Each number is 500 + 25 x the weight over its row's rms, rounded and kept within 0 to 999. Layers, rows and columns count from 0. Numbers have three digits each. The size before them is the row's rms in percent of the matrix's.

# q: layer 12 attention query, 384x384, rms 0.138, rows 310-369, columns 288-335
# k: layer 12 attention key, 384x384, rms 0.137, rows 310-369, columns 288-335
q310 096:498521508532468460433445524519538509502505483484491513537486475477485465497507485464483457496479492536482458474513455455475494492504527518487495
k310 094:494486496477515502500456481455489491479495519498480524523538469535533485491492500481497510455546463522468504511467513528500507522497510553510481
q311 102:525506453450500498503516519497512516530449511499502459472508517504501491433500503536446495507488477475527499494525512494517486477506496513462506
k311 100:456529510469502487460495490468452490503459491500514555503530468479509465554507480466504498481507516527493483486484488488516482515472522489495488
q312 098:469488514564441510487522469501440472477502505462473480501480541482495529518518491482517487537511470492469451535504483517492450472518516524478562
k312 096:538496490551501528527502463499540511515504521521516484496506480479489519510474501516508492523492505459498512533521533448519507486480502515515511
q313 096:501483499483494461457452516509509461484468497457533499504515497533526493567510493499533497475518493490520482476515484499491486484511475459525505
k313 095:490485503524504520499513469482498513480498480503516514493542524499522498487476454531517511468511488473463489491469492466453506489494498469542488
q314 097:516503508504490474482498500507492531470506520489524501466431499516510493470494503480504491468505496557514524497480511467486525541495513469517490
k314 098:487499533511505490489507529495504476393454517464529531468497507479494463517504460501488514484527470500495461468529472532490469514519489480514493
q315 100:508523521474516476472499514500512503520479509495533493501557504492497526478512570484495512496481562480500504493476485509543465493539511525515479
k315 095:520459514506502500498485450547485493496503538466482468488545495458507540502509520477520506506543503520535483503503496509535514499535513499488437
q316 099:481498512464502470489488501480507466517568481515509457503484470527473515524485477528485543465508521450461476512496492523474493504520482561511486
k316 098:489507497523522478488484468530524521512552507490509522477479519513474474471545524501502530476508524484501471520480510501522478515503514500533506
q317 099:487504504533527481508472486501479486488502543520523490485505501490580493508499513482512485556530508531479491539505573524497501521495506511499510
k317 099:497516470490521518493462528512558482448491546478466510475474504490516484497482479507530471463506517468464477543524511478466507497504490478469519
q318 095:513446504492473500486478519502447493531458503499525471473511476494486533515473497529466472523515519477523496467533465478494516551506495482513487
k318 095:469508525514524506510493519525494524496496484513505531507531499476486499510486512522490494485500470458529497527494502496487481505499469539519495
q319 095:485490454500526483528525490526493491508512483475507498483476513461445454507509466523480527512503510517531511556510509546511509494488506510492489
k319 102:525503445532505504499497509485516513503499481495466581559522525521499539496485503498476478527489489538534495527510493508486493536481517498512486
q320 099:547502557505501475505504525469459526516491473466507529482536493532520485463565490536499500495538497480472519499485517519486501513498498530493501
k320 098:528498530505506493498484503477474528502469476499545467517492449540508476512537473516504465444501473507502490544558504515518472513495482495539544
q321 102:503525463495486519494445525463501470476508501488542476494549507510457512526504498496477491483498485444494445503500525546493463457500521509524449
k321 098:472497463517491483482496467476507527514501428509515515483536502472523541466503523514473466457452484463493499503481504508515536458515486498435496
q322 098:483530466497455517503520534495481501515539533537534503480489529477530513518541502473485491493544459511481541537503524444529550493496499496493476
k322 105:507517482491494505507525542475496456521479507512503539475506457475521482474539534471508495472477479500518535540500503460516526500535474508563488
q323 101:508515503487552521540531485485524505495469506541497520469481500496503516521509520441537507469518502482502507473520501522535496503521533523458510
k323 098:516502593529499479536500517464518476513497537507540511490511514543540514470522466501572512530504508540512495480501475497481517546538509456545529
q324 096:509480514455506538467521474497503453537505514514476502496496500518488522551508530535484542519506475456491469491484518475491548499476502494460420
k324 093:514450475563470506475461467493513532505483514535503474463539472502497476487515479509488501521500520465479498505461483446491528477534498505460480
q325 097:504478504500508490518530511502507507519481476480502438494475491480518494518473533501521479536445483474487449518484518442503484479495471511475469
k325 097:526512473469472550508498545456502512530517473507488495533525526489532498509465489526530517478491564495470506475517498473492495506508483467504509
q326 100:511506489472493512511478506530485477533480492520519499534477540511491503481527540496467508507503496492496502491485460478477495509534511515529495
k326 103:485537498484522516513542475465524480489515542497529473550486507462475474535482542473509514504463511481470506534464505504539520496499449505512534
q327 095:500506500486513495461442505480473497535477497502486480506501550544503493520524497508559518485490474530525445525518503474537503511498498491521525
k327 098:512484504496502497514442504477489487492568514514524528450517483445500545477487469518483479527519451461535526500512515493506489480520531501521475
q328 099:490504518517481502510456503508522515505472496548475475515484512501504563481505513494551502512462493515560491497503569521497448476502511471524452
k328 104:453500521499490491484490517472504501509484475514496499533498508556519499529527514488488518573538540511535475458453496492524455493518481525493524
q329 090:520544498515499490537469524562465518510539517458480452513484486460494562498461473528498501466469513499513489430521549520527498496461499518540483
k329 091:488478487474448523516502516505496487560499480467492453470513521513512535486508551508500520508498536509516481468502500521510533491521491530553484
q330 099:510492555517480482486491497530468512504481543492465537500460417479531506503445525488514495535508505521491496492522538533512512536481478522489490
k330 097:497459530505490511504524544530489523513496483469487506511445508534512460551466499513444478513489480451466484529472504453497518523453520487496491
q331 099:457531513519507502497494489500491503491436524510450517519495484507466519480460497461489529480466498506503505545465529553540513498508511506504464
k331 099:483518482515516520497509487445554470496499491504460487475463543533516516524526470513493517498511543479513452504510490535504522518484489522464532
q332 100:520474508521521472498495471503485466535496517515512479501476534523489515480478475499511485468488571465480505494515522536500528504492487507521464
k332 098:477513524517508508475549503459524505486510501485509523504469496510478504470490500506526543548507515477503485496482480517535522541526518502516510
q333 096:471508456528461508496490464511472517485469484537550542529484515510463516517521530457489515524505502497490469472446482497498521494523498508468502
k333 093:480508514492541488551487485552501482510494483522522526571498556492495514470483537519496521486527519487503486482499488492474482492546504494483489
q334 103:540517538529506480492508483493478477515523512501488488492524442485563509496502463517482494536508507494489504513535544535478494497529511496546504
k334 096:507489553500476536517523484534487515457471516503553449500494526493507489459507540484501498521525486521509509548483536457519508510477444520462507
q335 095:490532510569539507503549517476453487508502475508454532459490535508464496539516549493515489462517477534516524514474520445480482506490498487463491
k335 096:529484534550495528485496498487519520505508492524512470497470475533472494478518514486559533456470501501521510509458512502493483503526489477510496
q336 097:521493510524550514497510504539536504550494517507526464511460473474538522470472501483523499516506510554468493474482486515537505506458504498506494
k336 100:510466508528521469528506518509528487525494478521503508469513515520453529446504491530492518488502481490540522504426525505457480519526500492511500
q337 093:501480518491436445543498478499449490505477475496531506502477531494495475487499525484514508493490536497517499473485461467494499520540506566514537
k337 096:522459454514508532513469504481500492477518480476490511504539530498477459534475485519548506481485498534458488495504529515521474513522472505494460
q338 094:534497478506510525529519508511466508515502563514512479492491503464521539496499522470487504550460440499531526461536510433524509476471484496482491
k338 086:505538540507473521509521507490464527517469504491519499479527454444494538493515504459502501459514549455561472488499488452491522473470467527521476
q339 096:502460508528557479463507492511459499521463545433488506496537489501547519490540508454488470532534446563510505511483488493510500475501454505461501
k339 100:511447514541527493430512529507526517497509492488464532501505483480500476471494522492503501541497467502542516496509523489508479493500499483548502
q340 095:477510468497508502512508488511513476527470506510546495483466530532526492507458462540494465498479497537476469530476488502541453496518519453519504
k340 098:482473531486535546527490473504520544508499512494487461512530466493482500519512481511514492535505539528488529537492447480481471502507510499502496
q341 093:498440533490493518526479477486530536530513506484475532491479547503499490504510514468538492497488491518489549505458474503499478466548479511530494
k341 101:494499514508554482511444542505482483488507499470468505476462491510495463505510477493499543530505534496483505494483557497478480491538473495458542
q342 099:551548471527461534493467510491485450489517500542522516539498522478488531537528513464560492527494490471490501517519456484456537471529523507487457
k342 096:495506504487494500514512549526528527511535487522518541523485484467488518530487478452518532537444441481505480531477494501515547474523498513493534
q343 095:552476484458508501508485484512526528472481535475490473514549516504482501497519540528472516502475502450566464521517516523496507482500515495504521
k343 097:463525535524525477469471478522452518502494470478480492497497502525513468500496530466498496507484498491496478485485486483498492528462468518479472
q344 100:482493470445489526513503508507468530517498520467437518509470461487479509514485515549480504517463470503528481486498459496546471472535481524532474
k344 098:514514480507500512502510501541510492490473484460506456514457485526478489545472514423539527463482524495509488480464521460465506506510463439523476
q345 101:444512462477504524488501493473449472525512541515490486523500517539506502509584480506517497454495496533459477504511440495514520468505487508490509
k345 103:504497467440504478513520495508492493453485519515502504475517487491500501516521554492501509484509510473537486472502475504516502495515439511512535
q346 094:516494502537526500518493520522496490480537525502528535526496519504496512484488484481550535474498478446469527512527491489497505485465476536477509
k346 096:502508511541485524527513530477490503532518504485457498538466545511488476516502523519468489493502490467510551479539472496488512492488536466472480
q347 099:455482462511506478534502485496483478522459531529479504487489487503493503481498487491484518473484490520496508486526502455463556454515522541497499
k347 094:541508490521492547484485495452477470497487513515542497516509529517472538496531522500518539508537482512545507501479507495492519510545476459470456
q348 098:481481506519513475484517498487507481504511498507497529484536492511507474554514527506487483508504471492475561498493482512497514515559518474485460
k348 098:504527473479531480540530489515520500540491501542531494528502514501507472515482505474480519495482514469505520513480453535464518439460496476487514
q349 098:510531499481492476526551480517473463523496467461465510486479500500514471520487525480574565497470509526479534521455489524499491537512491459509496
k349 104:499487501521488473513488498542485514488491488465506523553479487501486452532492493481509492454530456489485494540495520473483519468486438468533528
q350 102:524487525432479501472518497492520544463507449480495474480484507513499533480489500491476480473496541457495476510462523472496499522504474479492499
k350 105:478506463464465473486496498500484516512520476479516506481551468483488470513522477481506493513471480531499534440484545486533520527523474494494470
q351 100:485472488444519507498505525480481517539504526487476496512512493507531544516468488485529494495481509504471537513447534486513494450488506524545526
k351 102:538468503515480501452478483532483487472500505532478503488548500499467474543520494490525525503461524482522475509472555503515531467531510487490502
q352 093:473516487518475503500529522525508533499465479534544509498474511513533545478468500504508484541524519504525538488485497488466508488496482499471487
k352 096:506488502515474504506504508504509499536492515492488460498539465473474524496492454493472496524473524463506511514531467448548499507497482513499509
q353 099:472513528525511513514506503485470496472470494456529504490516479535451483473512516521524506450536499441522497463509524522508498444538548474512495
k353 095:484482526512502512520459538488500520469545453501481489523461515518538502492526493479483492495500500528468475490482496522493483516531532503462493
q354 095:481486516488468508482480459480492497462483479541517511512510470511539535473520497489484475500470510526496476522502525487451524501492525485447512
k354 097:507494530453532477513501483470526505492451515468486497447522543514534524485494519542549470488478514494504521468493478534461527527491467522500499
q355 094:509496486540509525510484498525530513512494475458513504493512497496485474486529486476508506532536511499490486435480537470491501535498492533467482
k355 097:511487550465487500525546519510492526530531479446531488478529494490569507504475492499498478470489484484492510523507521504505477514490550481472499
q356 107:528499475489516497543452472496550427477521491497491525520479517449501488499494523505548529511471493529510501479521512489494503473518486537488506
k356 101:491545496505513506521508505495518538541504524490512529513509515507493465498520504492520461519528513481446547492484529499492510504512522518517483
q357 101:494504526482497518488501506498497497501481474498503487507498491506433504536507497480516464511483498529505488485485467504480527493501511497522440
k357 101:495496497446510541492468485511505500452458459487454475512490503501530504474517503540531502489465518498504521506461524500462511498527527492495526
q358 094:488524513457424508477506515552444495530523508480499495473530523504499490486527502515527498521466465505500472478432512547520503460481498490536502
k358 094:492483510498497537522517484495520494470427477515491490505481495469485491501496539498472528493452519513457496494550568488526472516517444529486528
q359 101:476551492541537514516543530525495505498504493519523517507505472511500447473497499509502507493469473489532472522501514453516494505543481500526513
k359 103:523521491517486516476470500465450484468508507467503464512497513488468496493517527520501476524514517508518538491520523462473519498515509475498468
q360 101:505478553512509516460486525505466478514480530458511488466488518519459504499477502495512482469505473475492491478504503528526485478517540480525489
k360 104:468501501476490551477512515505501478455508517450533522490531506457497546483508485543513477503461500459463506516506493508521517481499491501504541
q361 100:492465460549460497526562476507495514475490482523485496522528456529518483494527495524489538548444508536432502521506491526501483502498454497507464
k361 096:520473504552525498470520487487454488485508501490500509482489533493461509461490478476475547467474499528534548517495506515431476510460486481486516
q362 100:498485526531504482483494513503508501500509488474536494518539482468510519473485482495485492527508521486499496504470494533486538475525525523485503
k362 101:506464488491546540470549523511543495487518529504477535506501523500462530505526548503527505497491446505497524498465476536483486520496535504524513
q363 092:490513509488475499479484502496514526480484501485513498464561460462469516461527490514498496485474470521519507493512515472542540484523526477542486
k363 096:492544474521465518507487465510505457476442480482475511535458530506503487534517530465472512519522474463511486547500505505442524475479466538462456
q364 103:514509515464496465533463498531482488515496549483496491495457519519513500493476494502447458475485557474463483522495565487462483492501536498463497
k364 102:498527523517488482469465478492497491482474487465478471499515509467506491475476521483514511524537497494525499489517465480506498517520467531551505
q365 100:496494485452484528455477513518499497535490509546457526489550529489472521569511477480506490498455509536510499471543520483541460508525530447483495
k365 101:498460523490521454464516488487511492505520482494508521469550524503480533538494504467510481549521532501530532481476475515493505491472538526485511
q366 103:533489497488489467500516534541492446503506539470534491489540491530467482516492505506492484498472507501481480455467506483459517513433508505475480
k366 103:482486496470478478501514489523490520510507495512477490508485498478522455525446485514501462488516505443509454479502490473488493479531532496492541
q367 096:496509516492509493457493509458526462449505539466470481491549494523471537488541494527470450536489520488501535459534521502468547484492509491496465
k367 099:491497482488490492465462496472580487478497514491464496527486522517540506512521477458536500483460519501505484500492501502498455496476484499485485
q368 101:561494507477528448506502519485487496491524481543488452516528500535513529480523492506470502490492498569492470496507568483467531513512501510549489
k368 102:514501502472531484464533463505510481487542483514532483504524530478528492512515471501494497501494494508543451504485524477478465484513516526527491
q369 096:460476513469492520472501492488493494507513505482509528502539499500486476495509518479493480537486516514490492482461481544501505478506492534495469
k369 094:488510469515531475496483448505551502468507501466526517523530548483494483509495546472532480488524511530479462501498535516497513519492500506540510